Each number is 200 + 30 x the weight over its row's rms, rounded and kept within 0 to 999. Layers, rows and columns count from 0. The size before them is the row's rms in percent of the matrix's.

# layer 19 MLP down (transposed), 256x64, rms 0.252, rows 31-85, columns 0-63
095,187,220,203,219,160,155,179,209,159,170,165,178,184,135,231,151,238,203,160,226,241,227,192,246,196,176,208,188,215,218,238,184,228,180,227,220,224,146,191,244,235,232,228,231,244,249,190,198,216,213,170,183,211,212,167,211,218,253,216,165,153,223,155,209
109,145,223,137,184,174,168,190,207,179,185,217,228,160,175,224,166,236,201,212,208,161,182,168,229,209,228,232,215,200,197,179,212,185,198,205,239,208,154,223,205,260,200,229,165,244,176,202,227,249,187,130,201,210,186,245,199,172,174,158,223,246,252,168,238
122,245,228,225,169,156,190,259,197,264,217,214,157,156,196,191,193,192,150,186,251,188,222,227,183,266,164,197,229,189,205,212,240,216,156,169,197,221,197,228,195,201,151,198,166,223,218,181,170,200,217,221,243,251,185,202,197,241,197,218,208,273,186,221,201
106,175,185,236,211,196,161,176,175,182,158,181,188,197,267,205,205,193,213,143,194,266,177,151,195,234,126,171,147,173,221,193,211,160,227,212,170,191,259,173,232,181,239,223,190,258,191,150,196,220,164,190,204,181,216,188,203,223,193,188,200,171,205,196,158
094,171,218,190,199,225,213,235,184,260,200,240,154,253,160,241,182,168,172,221,230,177,192,251,224,203,166,133,231,194,206,209,210,210,216,175,171,113,191,211,181,163,191,228,203,259,183,203,238,172,204,223,210,240,200,224,212,165,209,232,203,209,198,248,217
106,202,219,149,215,207,169,231,180,177,200,250,219,166,176,194,167,284,162,201,219,295,202,236,181,173,147,206,217,208,172,196,199,184,197,190,218,221,216,228,195,217,207,242,234,164,213,133,209,165,206,193,264,215,190,209,179,168,200,199,203,172,179,180,169
113,180,205,249,178,163,138,163,201,225,198,173,198,218,234,240,173,166,125,174,191,210,167,174,187,167,211,189,222,242,198,210,220,159,164,184,185,188,169,184,224,233,180,196,211,191,179,233,242,223,214,178,212,249,239,157,172,226,236,147,248,252,207,227,208
083,227,200,191,204,175,181,213,190,168,234,200,205,169,184,254,211,195,170,194,198,163,174,171,219,284,219,219,209,210,220,192,228,227,192,272,190,235,185,239,164,154,159,243,200,190,166,223,169,228,187,143,179,170,165,174,181,222,228,256,204,217,185,136,209
090,183,223,199,197,178,169,178,162,199,240,188,181,217,135,253,176,175,187,250,213,202,218,215,185,225,183,159,196,175,171,228,215,190,207,221,196,210,247,265,140,227,173,212,199,282,216,220,152,177,243,157,218,215,196,226,180,231,186,178,237,202,199,257,201
101,202,205,242,175,172,239,197,247,154,199,199,247,204,240,271,251,189,238,180,230,262,189,165,197,182,198,201,151,220,246,226,202,199,186,235,193,226,167,223,151,181,182,229,238,243,177,233,208,187,201,180,187,203,200,216,228,235,197,208,198,269,168,230,225
091,170,230,215,198,180,219,210,174,204,198,168,255,205,256,201,188,210,276,259,218,212,201,251,235,164,241,209,229,210,239,233,187,174,199,217,157,226,198,193,224,192,243,249,192,186,163,177,156,210,209,192,187,181,207,249,222,226,242,141,198,250,167,181,187
092,225,212,240,177,245,212,192,171,201,227,194,175,164,216,203,193,239,195,153,181,240,207,221,233,140,203,192,197,217,227,252,186,233,260,211,187,250,206,158,207,232,153,257,154,230,160,251,186,214,216,219,196,200,157,216,199,157,157,176,154,208,212,230,187
091,224,192,204,245,143,172,257,179,200,196,170,211,196,195,203,181,234,217,165,144,234,218,248,210,219,174,233,256,201,165,174,226,205,230,185,259,157,195,190,186,199,187,161,210,205,183,189,254,222,173,210,170,157,247,197,199,133,233,177,163,202,178,177,159
095,178,202,220,165,159,178,140,203,221,246,207,186,180,165,223,188,174,212,149,168,182,238,137,195,204,190,183,216,217,183,250,247,149,157,160,215,159,180,159,168,196,214,224,195,235,186,231,217,233,224,218,233,178,200,212,212,168,204,173,164,260,220,239,241
113,201,208,255,155,195,230,179,237,147,149,206,209,214,242,204,223,256,191,199,175,233,172,195,178,175,179,227,175,240,207,241,196,162,229,175,162,179,227,204,223,184,149,205,172,234,182,172,164,179,167,218,210,202,137,259,216,251,242,208,184,244,193,188,197
093,172,173,220,218,188,169,191,209,234,155,212,186,148,179,211,190,161,213,186,207,206,182,226,150,180,192,205,239,178,214,184,231,218,198,167,184,245,194,224,187,205,172,173,220,200,181,256,244,205,193,208,188,223,170,215,310,144,139,223,235,233,193,157,221
114,149,213,242,245,188,176,194,197,197,218,217,194,196,250,155,243,171,181,197,196,197,175,231,225,205,190,183,210,162,153,216,179,185,266,210,222,136,179,193,160,149,226,144,168,203,177,176,163,159,216,210,176,220,169,127,215,242,213,199,179,206,210,221,235
084,167,134,175,224,162,182,224,171,224,208,211,170,269,187,199,208,226,205,194,198,225,238,193,205,216,204,187,203,221,183,198,275,180,161,154,202,209,203,243,204,176,192,199,239,168,183,173,164,248,166,167,186,233,179,188,197,166,197,249,246,118,228,191,183
096,224,200,162,214,212,149,170,230,237,166,214,151,255,185,186,216,205,232,242,277,204,154,198,217,211,233,201,234,226,189,235,183,197,213,188,248,196,194,212,179,195,221,186,225,211,210,247,244,182,130,221,176,208,152,188,190,181,165,167,217,213,211,260,241
091,221,198,213,192,179,185,177,176,225,199,172,195,219,225,198,211,186,238,189,209,254,233,266,149,236,159,230,180,178,177,189,177,192,192,212,235,216,169,178,225,236,169,170,165,188,231,166,162,201,137,204,215,154,205,233,163,125,164,234,238,190,221,149,175
106,226,212,141,205,224,197,225,188,239,226,212,221,222,225,129,201,257,204,224,259,135,230,220,204,202,154,209,219,223,187,248,200,182,218,203,185,248,164,232,194,246,241,204,215,246,173,177,210,164,191,179,166,212,162,203,209,196,144,196,178,157,163,199,200
117,184,190,279,194,232,239,222,227,253,211,195,162,194,160,196,158,157,240,221,160,207,149,173,237,201,173,194,284,206,207,217,190,194,202,193,177,229,220,193,203,208,209,236,185,190,225,239,157,235,180,212,162,228,168,216,219,198,147,203,190,209,242,150,183
091,167,177,257,173,177,224,165,212,204,162,207,177,240,184,252,216,187,199,143,172,207,198,207,203,170,212,180,184,168,227,182,170,218,208,157,226,191,251,202,151,176,219,202,158,229,163,158,205,190,156,215,155,248,165,154,180,193,246,221,192,128,198,209,172
105,199,211,231,249,169,193,239,212,265,213,222,192,157,189,208,225,220,169,239,230,222,191,239,158,227,128,177,211,169,180,141,224,238,181,166,224,191,177,205,222,210,213,201,198,178,233,246,200,208,224,186,233,172,184,146,224,234,225,244,243,187,148,227,196
123,179,225,189,189,183,220,226,197,232,228,212,206,187,190,270,200,209,245,252,246,226,219,277,190,249,190,198,209,235,200,214,178,211,184,190,178,236,196,240,232,183,188,226,258,206,206,191,146,256,220,182,253,141,181,231,181,183,216,250,200,227,172,185,177
114,173,156,177,201,208,196,222,190,203,244,220,196,199,217,214,178,173,202,220,186,136,178,211,232,191,245,262,225,265,171,241,197,176,178,218,184,163,205,229,255,251,200,164,208,210,209,197,236,202,189,158,233,220,262,205,207,197,231,211,205,203,149,201,281
105,201,243,188,194,182,236,184,226,270,244,231,220,210,156,160,216,219,177,239,205,209,244,125,184,173,197,175,198,226,169,160,179,217,202,186,194,197,219,207,202,183,194,176,225,214,239,238,146,192,199,175,142,172,236,186,226,180,165,228,168,188,247,141,173
092,161,183,169,186,196,245,227,233,138,227,174,230,123,209,174,157,192,239,225,191,198,200,179,195,215,216,178,200,207,175,211,227,226,201,194,210,185,233,229,177,239,154,216,219,186,159,158,163,262,223,203,183,239,159,225,175,195,205,187,192,276,227,238,176
104,228,220,224,201,169,179,164,137,242,190,267,241,200,202,158,219,204,235,203,190,220,210,221,143,253,198,140,194,215,195,177,216,150,188,193,198,150,189,156,207,248,152,181,212,213,161,237,228,205,192,177,161,163,218,232,198,184,227,241,213,197,238,210,181
100,207,261,228,180,185,202,209,207,207,207,187,237,194,197,178,236,210,223,175,224,224,279,222,274,127,210,168,234,222,232,196,191,222,214,214,198,165,147,206,166,231,218,228,229,135,191,236,225,169,176,238,181,203,215,202,250,203,210,198,162,199,233,230,204
111,226,156,161,200,191,168,190,164,180,193,199,202,181,180,225,233,176,177,200,197,144,216,232,200,201,146,167,198,199,222,167,142,183,199,163,169,198,246,203,165,229,145,231,188,209,208,207,201,217,166,144,205,245,143,154,198,172,164,147,186,145,208,246,209
094,207,150,122,177,177,140,209,181,196,132,195,168,236,143,198,216,211,130,206,204,194,202,173,151,222,200,208,225,175,218,211,285,201,240,201,231,184,220,256,180,178,211,211,217,168,229,188,220,210,200,211,197,194,214,256,197,166,186,202,211,211,195,212,202
093,221,191,188,207,174,207,197,167,232,201,195,189,215,175,175,198,220,238,175,210,212,223,185,227,180,243,243,181,244,228,179,197,193,185,134,177,225,217,194,206,193,209,172,135,197,161,162,166,219,266,157,247,198,203,226,205,147,136,208,209,162,144,216,138
102,212,222,237,171,174,172,233,208,196,250,157,188,191,166,142,205,245,203,206,226,208,197,225,176,167,188,136,201,242,215,167,161,231,202,216,192,199,175,202,241,183,219,180,205,252,198,201,140,218,190,191,188,200,183,171,157,137,157,120,231,215,224,189,208
087,217,199,188,188,236,207,230,166,161,183,206,212,192,182,228,207,142,256,220,191,212,247,166,188,204,218,176,214,190,205,191,179,170,224,224,170,229,180,174,211,222,232,216,142,137,140,219,177,202,255,197,161,204,184,208,166,238,186,134,152,250,235,225,174
096,211,228,234,167,212,235,240,209,187,253,196,208,198,217,157,204,221,200,209,160,200,208,141,128,177,231,193,187,193,208,209,164,217,246,173,191,172,188,186,181,197,148,160,176,173,228,243,180,218,223,201,176,155,205,243,219,272,175,213,226,262,237,188,166
092,135,219,160,151,202,176,222,160,228,159,164,226,233,182,240,201,184,192,216,179,175,259,190,216,213,189,172,218,173,218,221,266,161,182,195,138,158,183,218,135,231,193,186,171,224,202,211,207,236,218,181,169,154,202,144,184,210,209,229,181,169,195,208,207
095,252,183,211,184,240,209,211,225,251,149,183,193,168,134,194,242,174,234,197,190,215,262,181,214,193,236,180,182,191,231,169,185,271,200,238,208,172,199,167,168,156,200,206,159,208,191,255,189,143,211,213,203,226,196,230,195,225,171,231,155,191,174,179,168
090,153,171,205,222,181,182,154,212,194,221,214,232,218,184,232,230,137,217,151,177,190,132,224,230,261,219,199,210,215,238,201,159,205,175,216,214,195,247,212,156,197,188,210,216,246,206,181,181,267,186,219,235,228,229,250,214,246,181,251,186,215,223,184,200
107,203,180,198,191,235,197,211,213,175,227,201,191,162,183,202,252,258,193,206,248,179,204,210,210,176,209,188,210,191,207,237,176,158,190,168,243,205,207,176,148,206,155,268,220,176,247,169,249,239,248,232,229,242,220,128,197,224,190,173,228,210,148,222,178
106,171,215,215,215,241,196,256,190,130,215,231,230,242,202,229,193,197,188,263,199,142,226,205,141,245,213,155,176,162,175,192,160,213,171,203,216,208,217,192,222,199,213,227,204,230,160,240,178,220,226,145,204,214,176,186,224,170,194,169,216,251,236,228,234
107,224,210,201,235,267,218,207,178,199,178,196,156,185,244,186,207,213,201,268,222,252,220,200,173,219,185,162,160,230,205,204,137,245,212,235,205,283,242,195,232,216,185,196,181,200,221,165,172,135,219,196,212,179,189,183,169,173,204,259,185,214,193,200,219
118,214,194,192,175,177,245,187,159,142,183,229,179,244,164,257,190,189,181,189,185,211,218,173,155,205,274,207,190,178,210,249,179,190,240,192,195,230,241,229,179,152,246,232,248,194,178,210,246,217,167,205,202,238,188,198,244,198,208,189,190,134,233,167,203
102,222,174,183,158,180,177,190,176,237,235,195,199,201,207,210,211,205,196,169,193,207,195,197,181,244,198,245,238,121,238,227,197,197,186,198,198,207,172,236,202,196,194,194,149,244,165,228,167,244,262,238,250,220,173,240,143,206,151,256,152,194,187,183,180
109,174,164,215,196,227,212,161,194,136,221,199,233,202,200,212,157,221,218,172,197,203,197,244,193,199,228,204,215,202,224,155,190,202,130,273,161,179,175,198,219,243,173,175,227,238,236,183,209,214,200,199,283,180,239,165,204,217,222,209,193,139,173,246,206
097,176,205,180,231,171,172,219,226,159,202,175,224,218,199,217,150,138,219,170,235,209,227,184,193,196,228,226,236,179,180,184,203,174,198,130,187,193,191,158,244,225,246,156,187,215,135,140,216,235,197,252,213,242,171,197,191,174,216,184,193,162,246,167,217
103,212,163,232,246,247,182,193,196,244,220,239,201,180,218,184,220,276,220,184,167,229,203,184,132,157,206,263,230,159,209,143,222,209,203,194,204,184,175,198,197,229,226,201,181,205,194,220,182,165,203,185,150,163,252,213,222,180,221,153,188,198,244,155,204
110,173,156,178,152,236,185,184,210,243,231,250,171,174,196,240,188,187,188,233,198,220,230,153,220,188,280,178,251,140,192,189,210,211,176,213,204,196,167,216,236,175,213,223,183,260,162,207,198,197,204,195,220,184,209,224,211,238,194,199,138,170,161,150,173
090,228,217,211,209,212,151,247,144,194,215,192,240,192,243,231,185,172,199,187,248,134,192,234,236,240,166,194,218,242,200,176,197,221,163,241,196,246,181,165,172,222,189,186,193,209,183,206,234,190,239,253,252,206,246,195,207,229,200,179,204,246,155,148,198
079,243,229,172,196,248,232,214,192,224,222,126,183,206,183,210,167,250,139,177,191,173,250,166,226,152,181,195,152,180,180,243,164,216,213,160,172,194,217,174,171,173,211,164,188,183,230,218,241,209,182,205,179,178,123,187,160,213,229,217,179,212,204,201,187
103,213,205,205,169,225,196,233,262,196,193,206,234,185,178,229,200,175,206,227,199,182,162,209,178,168,214,247,233,228,202,238,211,182,193,147,195,165,167,184,164,206,180,193,162,153,206,186,195,237,163,175,201,210,190,231,189,267,252,147,128,224,244,247,237
095,159,228,183,218,165,136,179,215,223,198,253,142,249,207,221,213,210,152,163,245,201,174,238,250,178,216,180,206,161,184,204,186,189,181,180,232,163,220,198,251,193,190,219,176,263,173,198,225,189,226,155,241,218,193,183,183,208,172,189,198,134,190,220,233
087,237,188,187,172,212,218,212,190,214,163,172,224,170,201,170,251,174,175,225,183,205,176,202,175,194,231,174,223,168,228,210,195,193,223,180,190,155,184,217,199,142,229,215,227,144,166,207,189,233,216,167,230,161,285,216,182,211,263,171,225,142,225,260,219
093,141,194,194,198,183,185,248,209,260,235,219,216,219,201,229,212,148,173,167,163,192,209,220,119,175,245,230,255,222,204,185,227,197,198,156,240,224,261,230,186,235,180,199,221,216,211,145,191,255,212,210,213,166,214,225,168,213,206,204,217,185,170,194,225
096,223,193,214,188,196,152,201,174,213,210,224,205,236,180,210,251,214,180,177,225,197,229,163,174,220,197,104,208,234,224,195,154,164,160,191,219,222,211,167,208,149,205,214,202,228,221,250,202,227,172,210,223,214,242,185,262,231,231,228,205,197,229,214,282
# layer 19 MLP up, 256x64, rms 0.219, rows 32-85, columns 0-63
090,181,165,219,227,204,202,226,218,261,229,143,182,170,189,206,154,203,213,187,170,235,207,179,222,195,230,229,162,203,161,214,233,223,176,192,206,202,182,173,182,194,243,227,196,224,179,167,245,207,196,197,218,171,200,221,75,184,220,252,201,189,195,199,255
105,207,155,180,196,177,175,194,205,185,184,134,191,199,201,167,178,190,175,174,154,169,147,223,152,212,217,213,236,207,164,230,216,204,182,226,216,197,183,184,243,150,218,214,211,169,241,221,196,151,181,188,207,242,157,230,197,216,190,229,95,257,194,189,199
112,228,206,141,240,177,216,185,137,169,182,207,214,172,125,192,156,181,221,168,247,162,181,189,163,214,242,169,203,160,215,198,220,173,234,232,220,261,186,244,220,219,163,217,200,174,215,192,217,207,225,150,219,197,196,225,170,168,222,195,189,243,146,212,211
098,175,201,208,196,221,193,195,250,207,161,188,171,191,244,169,147,205,206,229,189,214,205,267,179,210,146,229,230,222,212,183,232,174,181,169,270,198,217,185,193,219,194,202,226,183,222,204,211,209,130,229,199,197,251,194,156,253,203,194,177,208,128,141,230
105,205,190,205,249,213,218,182,212,144,211,141,219,199,162,211,197,175,194,210,195,194,212,194,190,144,186,166,173,188,186,272,166,182,220,232,236,206,227,113,177,146,205,177,210,212,204,269,198,208,181,201,178,185,276,186,235,186,201,187,197,158,221,203,237
096,197,191,196,224,200,199,162,174,185,161,241,233,212,199,193,167,178,206,201,196,190,154,178,162,208,216,225,190,184,187,196,231,154,165,217,214,186,247,260,182,181,175,113,221,180,184,165,183,188,222,240,224,270,169,115,195,176,216,253,205,211,210,174,184
095,164,177,165,251,159,201,237,183,163,194,202,202,245,149,205,199,207,217,238,234,196,247,154,179,109,195,231,166,171,187,183,173,152,198,250,198,179,216,163,181,216,227,178,194,224,171,204,261,170,199,181,217,175,226,186,238,166,210,184,221,173,203,166,209
097,198,171,229,215,185,189,227,178,151,192,196,192,200,168,196,205,189,191,169,149,179,210,223,196,273,232,174,155,198,223,204,225,230,230,187,249,198,196,201,164,278,177,175,205,186,153,126,214,182,215,186,164,248,226,161,180,168,186,250,199,170,184,152,218
097,164,209,204,218,159,221,215,204,223,165,226,186,165,202,191,216,232,221,162,132,274,221,225,212,203,213,171,141,183,162,297,229,216,182,184,171,168,188,187,224,215,241,175,216,207,166,173,216,175,233,191,246,206,165,218,217,218,205,215,212,252,207,200,222
101,227,144,197,203,177,197,156,197,173,228,163,208,243,178,177,167,200,152,224,210,228,152,202,238,149,221,152,209,157,216,199,228,207,193,184,239,183,262,168,200,207,196,157,182,238,220,180,211,144,219,170,210,244,208,109,173,223,182,206,191,209,207,196,215
084,216,235,158,236,208,191,199,244,179,178,191,192,238,143,196,150,217,183,200,277,196,194,242,174,259,203,188,219,188,238,169,279,249,191,167,245,228,239,200,196,193,205,214,197,208,215,206,170,255,200,181,216,218,217,203,205,245,188,246,208,208,214,213,248
087,179,233,218,240,228,214,161,194,171,149,203,205,165,236,204,173,199,183,173,183,229,186,232,217,225,214,227,243,157,183,182,256,219,227,224,173,275,228,228,233,210,206,259,186,200,148,229,202,186,200,207,220,236,162,186,242,240,200,207,218,192,215,266,248
095,202,226,202,208,121,242,202,230,210,216,232,193,209,187,214,198,174,254,217,191,238,227,213,193,197,197,242,200,242,197,205,204,181,203,193,195,215,245,175,247,156,271,186,248,200,216,173,183,168,118,168,233,201,233,234,241,161,233,200,168,168,234,212,195
123,179,209,178,219,193,233,211,242,186,182,170,170,238,246,182,226,224,231,215,169,257,197,177,189,177,191,253,159,217,206,196,184,199,137,179,219,156,253,126,198,190,249,154,165,237,183,194,185,230,199,250,194,208,178,151,197,210,153,180,163,191,184,209,187
101,146,205,211,242,198,171,196,210,171,188,214,219,209,225,216,183,204,195,209,176,145,167,192,198,211,202,226,191,173,217,170,163,183,208,278,267,192,243,137,201,261,224,164,199,199,212,144,207,167,213,218,157,188,255,222,180,189,149,201,155,193,198,206,242
103,159,174,186,170,213,169,216,208,199,172,195,179,202,224,235,119,175,230,166,182,184,184,183,177,172,204,195,171,208,219,188,281,191,204,159,205,259,180,167,232,223,224,200,233,265,236,188,253,197,214,153,231,182,189,238,197,173,143,187,175,194,226,228,200
102,196,272,241,163,258,158,198,233,186,197,231,182,122,194,166,149,184,211,157,211,248,139,221,205,205,215,236,203,181,235,191,195,219,226,224,207,213,196,153,169,219,195,222,217,214,249,186,203,174,253,234,215,197,202,209,223,208,228,153,193,210,210,245,193
101,177,175,246,172,192,236,201,160,214,177,240,164,239,233,248,258,182,200,140,243,192,121,146,169,236,202,215,191,211,190,182,169,192,197,207,207,221,192,238,213,238,196,222,221,227,159,185,213,175,186,190,191,205,161,232,170,223,125,201,194,202,234,214,201
102,186,201,169,203,216,235,205,175,204,203,207,240,200,189,197,206,172,189,202,214,253,165,173,202,168,196,173,218,219,226,224,219,220,236,172,244,190,202,209,217,190,221,198,221,175,213,248,312,157,224,188,231,147,190,121,262,220,207,151,166,196,219,187,190
096,222,203,200,252,234,216,195,246,207,202,183,211,183,250,196,181,240,169,192,191,197,194,199,210,185,179,226,228,210,219,202,216,218,245,234,169,201,186,156,128,234,240,164,231,253,183,214,208,259,209,264,212,160,237,206,207,204,207,147,152,247,234,239,219
114,189,180,186,211,194,181,178,177,215,195,202,229,157,217,203,199,211,204,141,133,186,241,115,224,211,172,202,173,187,205,227,202,218,238,247,192,168,214,140,161,206,179,199,203,211,189,171,201,207,143,224,218,204,169,149,154,235,156,193,151,209,153,156,189
098,202,241,154,233,219,195,220,198,176,180,237,238,166,190,212,191,142,238,225,233,183,177,163,211,199,227,198,246,167,180,199,245,213,116,231,190,240,237,199,203,180,227,192,178,215,234,220,217,242,180,190,208,190,233,223,213,226,260,191,188,270,165,190,237
103,174,167,208,211,175,187,162,165,168,153,226,199,250,203,221,179,195,189,191,170,199,137,225,191,194,213,221,181,214,163,193,173,200,212,199,261,194,175,195,159,177,283,254,181,223,201,225,206,161,189,173,182,208,194,213,154,237,238,169,183,153,273,210,226
116,220,159,211,210,164,205,187,191,278,207,226,178,187,183,293,203,194,203,171,172,222,160,189,153,237,237,246,196,190,217,204,144,203,199,178,213,223,240,232,195,195,176,243,230,180,178,164,159,219,183,166,224,172,164,169,213,199,167,244,179,233,190,222,168
109,140,202,170,171,175,220,189,233,188,176,190,157,235,141,208,206,172,270,173,170,207,215,202,217,265,159,160,183,185,206,257,232,253,184,238,206,128,211,187,221,197,203,179,234,180,210,195,194,215,166,190,209,210,186,179,174,195,195,162,220,243,154,226,219
104,213,240,177,231,211,227,226,199,224,205,194,181,220,213,222,188,210,145,193,222,182,186,194,159,233,212,258,182,204,159,255,240,201,193,164,181,186,167,212,183,201,174,139,241,244,241,152,191,195,192,231,200,172,157,225,188,186,138,286,175,190,227,216,184
099,193,177,202,206,263,190,148,235,222,138,214,160,229,140,166,268,194,176,208,212,201,181,237,180,177,214,210,244,216,227,235,176,187,148,199,162,185,236,182,207,201,208,223,272,230,233,206,162,187,144,210,208,219,252,202,233,207,208,183,208,212,208,200,181
091,234,183,270,221,254,230,130,214,231,163,233,201,160,174,215,200,191,217,219,207,171,171,209,206,198,165,244,195,197,200,217,158,182,193,162,196,181,138,169,257,213,176,232,185,217,253,147,217,171,192,187,155,215,218,165,216,184,172,219,232,216,163,203,224
098,202,204,253,217,167,196,207,217,232,174,202,209,190,210,274,177,188,140,256,177,172,157,228,164,196,175,213,177,174,185,225,167,229,164,230,230,251,234,196,223,190,162,194,159,224,241,229,176,181,171,153,191,207,195,176,196,191,185,249,245,248,214,167,234
108,188,212,213,199,198,169,184,196,238,244,193,226,162,211,185,170,135,244,136,143,213,238,184,194,202,172,204,179,214,154,199,175,175,251,240,176,233,180,195,184,159,201,238,238,197,178,217,212,172,155,163,208,181,172,198,209,215,222,182,122,201,202,180,138
106,179,219,203,229,196,200,169,210,192,222,187,228,219,170,257,199,166,226,203,216,203,277,235,238,160,153,200,214,204,188,181,153,212,202,213,221,267,245,124,204,207,205,182,171,202,192,174,196,187,221,233,169,131,205,198,168,228,174,236,191,190,201,128,204
106,213,248,216,227,229,162,182,268,209,192,130,234,158,231,197,218,195,187,173,142,223,168,201,203,232,170,251,199,226,141,211,198,150,164,225,182,212,229,203,203,204,221,175,209,197,238,222,204,213,219,232,147,205,210,207,204,196,233,227,196,235,257,145,190
092,188,193,238,219,191,228,153,215,168,145,205,218,129,158,261,202,210,263,211,160,217,230,172,187,235,159,187,176,197,182,185,221,226,160,219,218,272,216,152,219,216,211,207,204,207,175,171,204,186,179,226,236,225,201,187,223,213,171,264,197,208,192,249,196
100,207,199,218,242,153,204,146,240,191,216,190,167,183,218,167,212,233,104,181,229,229,176,232,231,200,159,228,191,218,193,217,220,174,215,186,232,170,243,215,140,194,207,174,213,185,219,186,191,165,170,204,276,196,230,170,222,191,253,230,229,209,187,168,190
096,211,229,220,197,167,234,228,196,200,185,226,144,235,179,213,163,214,178,185,163,158,215,196,203,219,263,193,129,189,150,184,197,157,176,200,282,223,186,176,199,171,202,181,238,177,161,221,226,193,257,202,236,155,185,234,239,200,193,190,211,226,153,220,203
095,154,180,207,168,250,193,157,209,228,136,223,236,229,200,196,136,183,223,221,193,238,198,179,219,219,164,197,193,188,177,252,216,206,192,201,227,192,180,155,259,170,173,201,240,205,201,233,192,142,164,206,226,217,172,152,228,176,235,226,221,200,252,166,237
103,208,146,175,178,190,284,236,192,171,207,214,213,212,185,163,225,188,223,227,157,232,262,199,173,218,229,212,253,179,198,169,251,213,237,209,234,225,242,127,189,216,201,192,170,189,205,177,183,208,174,196,212,182,145,224,186,205,198,162,199,218,161,146,218
095,213,149,234,218,224,263,217,194,224,173,221,195,212,214,221,182,242,170,190,217,183,194,203,185,152,181,165,190,194,195,188,174,254,242,209,203,194,247,210,173,227,168,262,194,195,186,183,164,122,234,219,243,161,153,204,214,129,220,190,180,231,202,182,164
113,182,216,220,152,247,198,144,243,185,186,154,206,181,191,186,162,191,218,209,211,197,212,190,254,148,235,256,235,200,225,248,221,208,190,233,189,178,178,222,216,146,196,224,241,242,172,209,157,192,171,195,224,164,220,175,187,173,206,189,210,202,227,130,141
095,245,210,225,236,196,220,278,231,257,221,169,216,228,171,207,191,145,192,207,203,208,222,209,228,234,203,228,206,217,194,148,231,203,189,173,228,239,215,193,219,229,235,243,136,183,210,229,243,251,181,209,209,198,146,235,214,237,155,186,210,206,204,149,186
104,203,259,198,166,153,194,224,222,174,215,159,180,223,218,226,215,166,144,171,187,250,155,183,244,219,208,261,180,251,165,227,281,151,177,196,244,215,194,156,187,180,207,189,210,205,214,195,158,225,227,201,207,221,199,206,188,223,223,171,236,162,176,182,202
119,198,230,161,203,243,225,206,236,199,162,145,202,199,237,170,207,203,210,198,175,181,183,193,185,191,160,203,168,211,220,155,204,207,171,219,172,211,180,190,238,215,146,197,246,185,180,135,206,195,241,184,208,186,100,174,202,223,203,204,149,130,212,236,230
099,154,232,178,234,173,147,192,217,212,156,203,182,238,172,192,158,219,186,187,200,133,217,207,212,175,224,201,178,209,147,203,182,233,204,206,207,157,189,197,179,210,194,243,242,249,224,160,279,181,184,179,182,208,158,209,205,208,266,178,214,163,210,226,256
100,229,176,241,214,206,222,184,250,152,182,222,202,195,193,129,235,193,196,207,206,199,212,180,208,190,140,246,202,212,197,272,206,193,253,206,195,227,172,210,178,153,242,165,149,206,170,137,190,190,195,166,223,226,167,231,245,212,171,197,172,247,219,197,172
098,198,165,212,145,226,249,247,204,209,187,216,192,105,199,270,193,197,141,186,204,169,170,182,178,224,217,205,228,194,235,237,225,185,218,215,251,211,203,213,207,180,230,220,174,224,230,210,160,199,193,182,178,137,215,176,208,262,176,230,225,218,186,199,179
105,177,159,213,192,204,211,196,208,173,172,183,198,184,212,185,192,197,202,199,165,217,188,173,176,233,225,177,178,187,238,237,259,185,204,208,213,169,264,198,199,146,211,160,205,231,144,171,164,285,208,198,234,229,164,168,202,240,203,172,201,203,102,207,199
097,181,204,189,238,276,193,216,173,204,194,179,143,243,176,167,189,199,166,181,163,238,203,200,212,207,199,263,195,218,219,201,189,156,208,243,204,164,236,192,142,199,150,236,234,221,251,207,219,229,192,142,172,211,197,164,224,250,189,181,226,163,231,223,215
098,155,189,229,169,215,245,180,259,195,169,228,143,168,133,204,207,191,252,170,209,230,203,150,183,163,215,239,173,184,222,135,210,212,252,177,172,181,241,183,253,164,201,206,195,174,215,199,193,187,181,157,177,238,176,191,210,169,185,214,197,189,244,214,220
101,187,132,228,255,216,177,219,228,158,215,234,222,231,207,229,217,191,248,228,240,224,206,220,197,248,239,190,221,151,209,201,190,187,187,255,165,222,245,181,236,194,217,205,180,236,197,195,201,157,247,181,238,165,271,207,222,172,214,171,250,227,214,201,210
102,238,140,214,198,194,154,219,196,157,202,170,184,265,214,246,175,143,197,228,155,234,161,228,167,197,189,221,174,212,182,171,248,233,179,194,214,185,186,213,176,170,208,189,244,235,197,153,165,218,234,173,233,210,170,200,239,168,233,216,188,143,240,177,204
102,281,216,191,233,224,273,207,211,244,182,263,182,175,194,216,222,231,208,208,212,219,205,194,211,175,194,240,209,166,177,216,204,164,200,237,169,145,169,245,159,240,158,176,182,169,160,165,172,185,203,199,194,219,164,181,218,160,175,230,204,248,214,205,167
088,202,158,238,213,208,206,174,168,214,184,200,163,238,201,238,138,209,201,164,162,245,222,233,198,191,260,230,190,189,159,210,191,183,247,183,198,201,214,167,175,224,224,193,190,199,218,243,188,247,186,191,181,243,140,167,178,232,180,226,158,238,272,152,196
104,200,206,269,180,207,252,234,188,129,156,213,202,150,152,242,180,219,186,149,208,209,213,135,228,169,180,188,213,241,173,207,209,224,215,227,233,221,171,182,223,210,179,207,214,199,209,175,214,197,205,189,182,237,139,195,175,197,192,227,175,201,277,184,165
090,176,218,170,237,160,177,185,166,141,227,241,174,203,139,168,184,183,177,225,237,201,154,219,177,159,210,201,192,198,162,241,175,218,248,201,190,210,217,169,235,197,222,221,180,242,237,202,212,209,175,198,220,236,197,185,168,169,240,170,198,231,241,192,290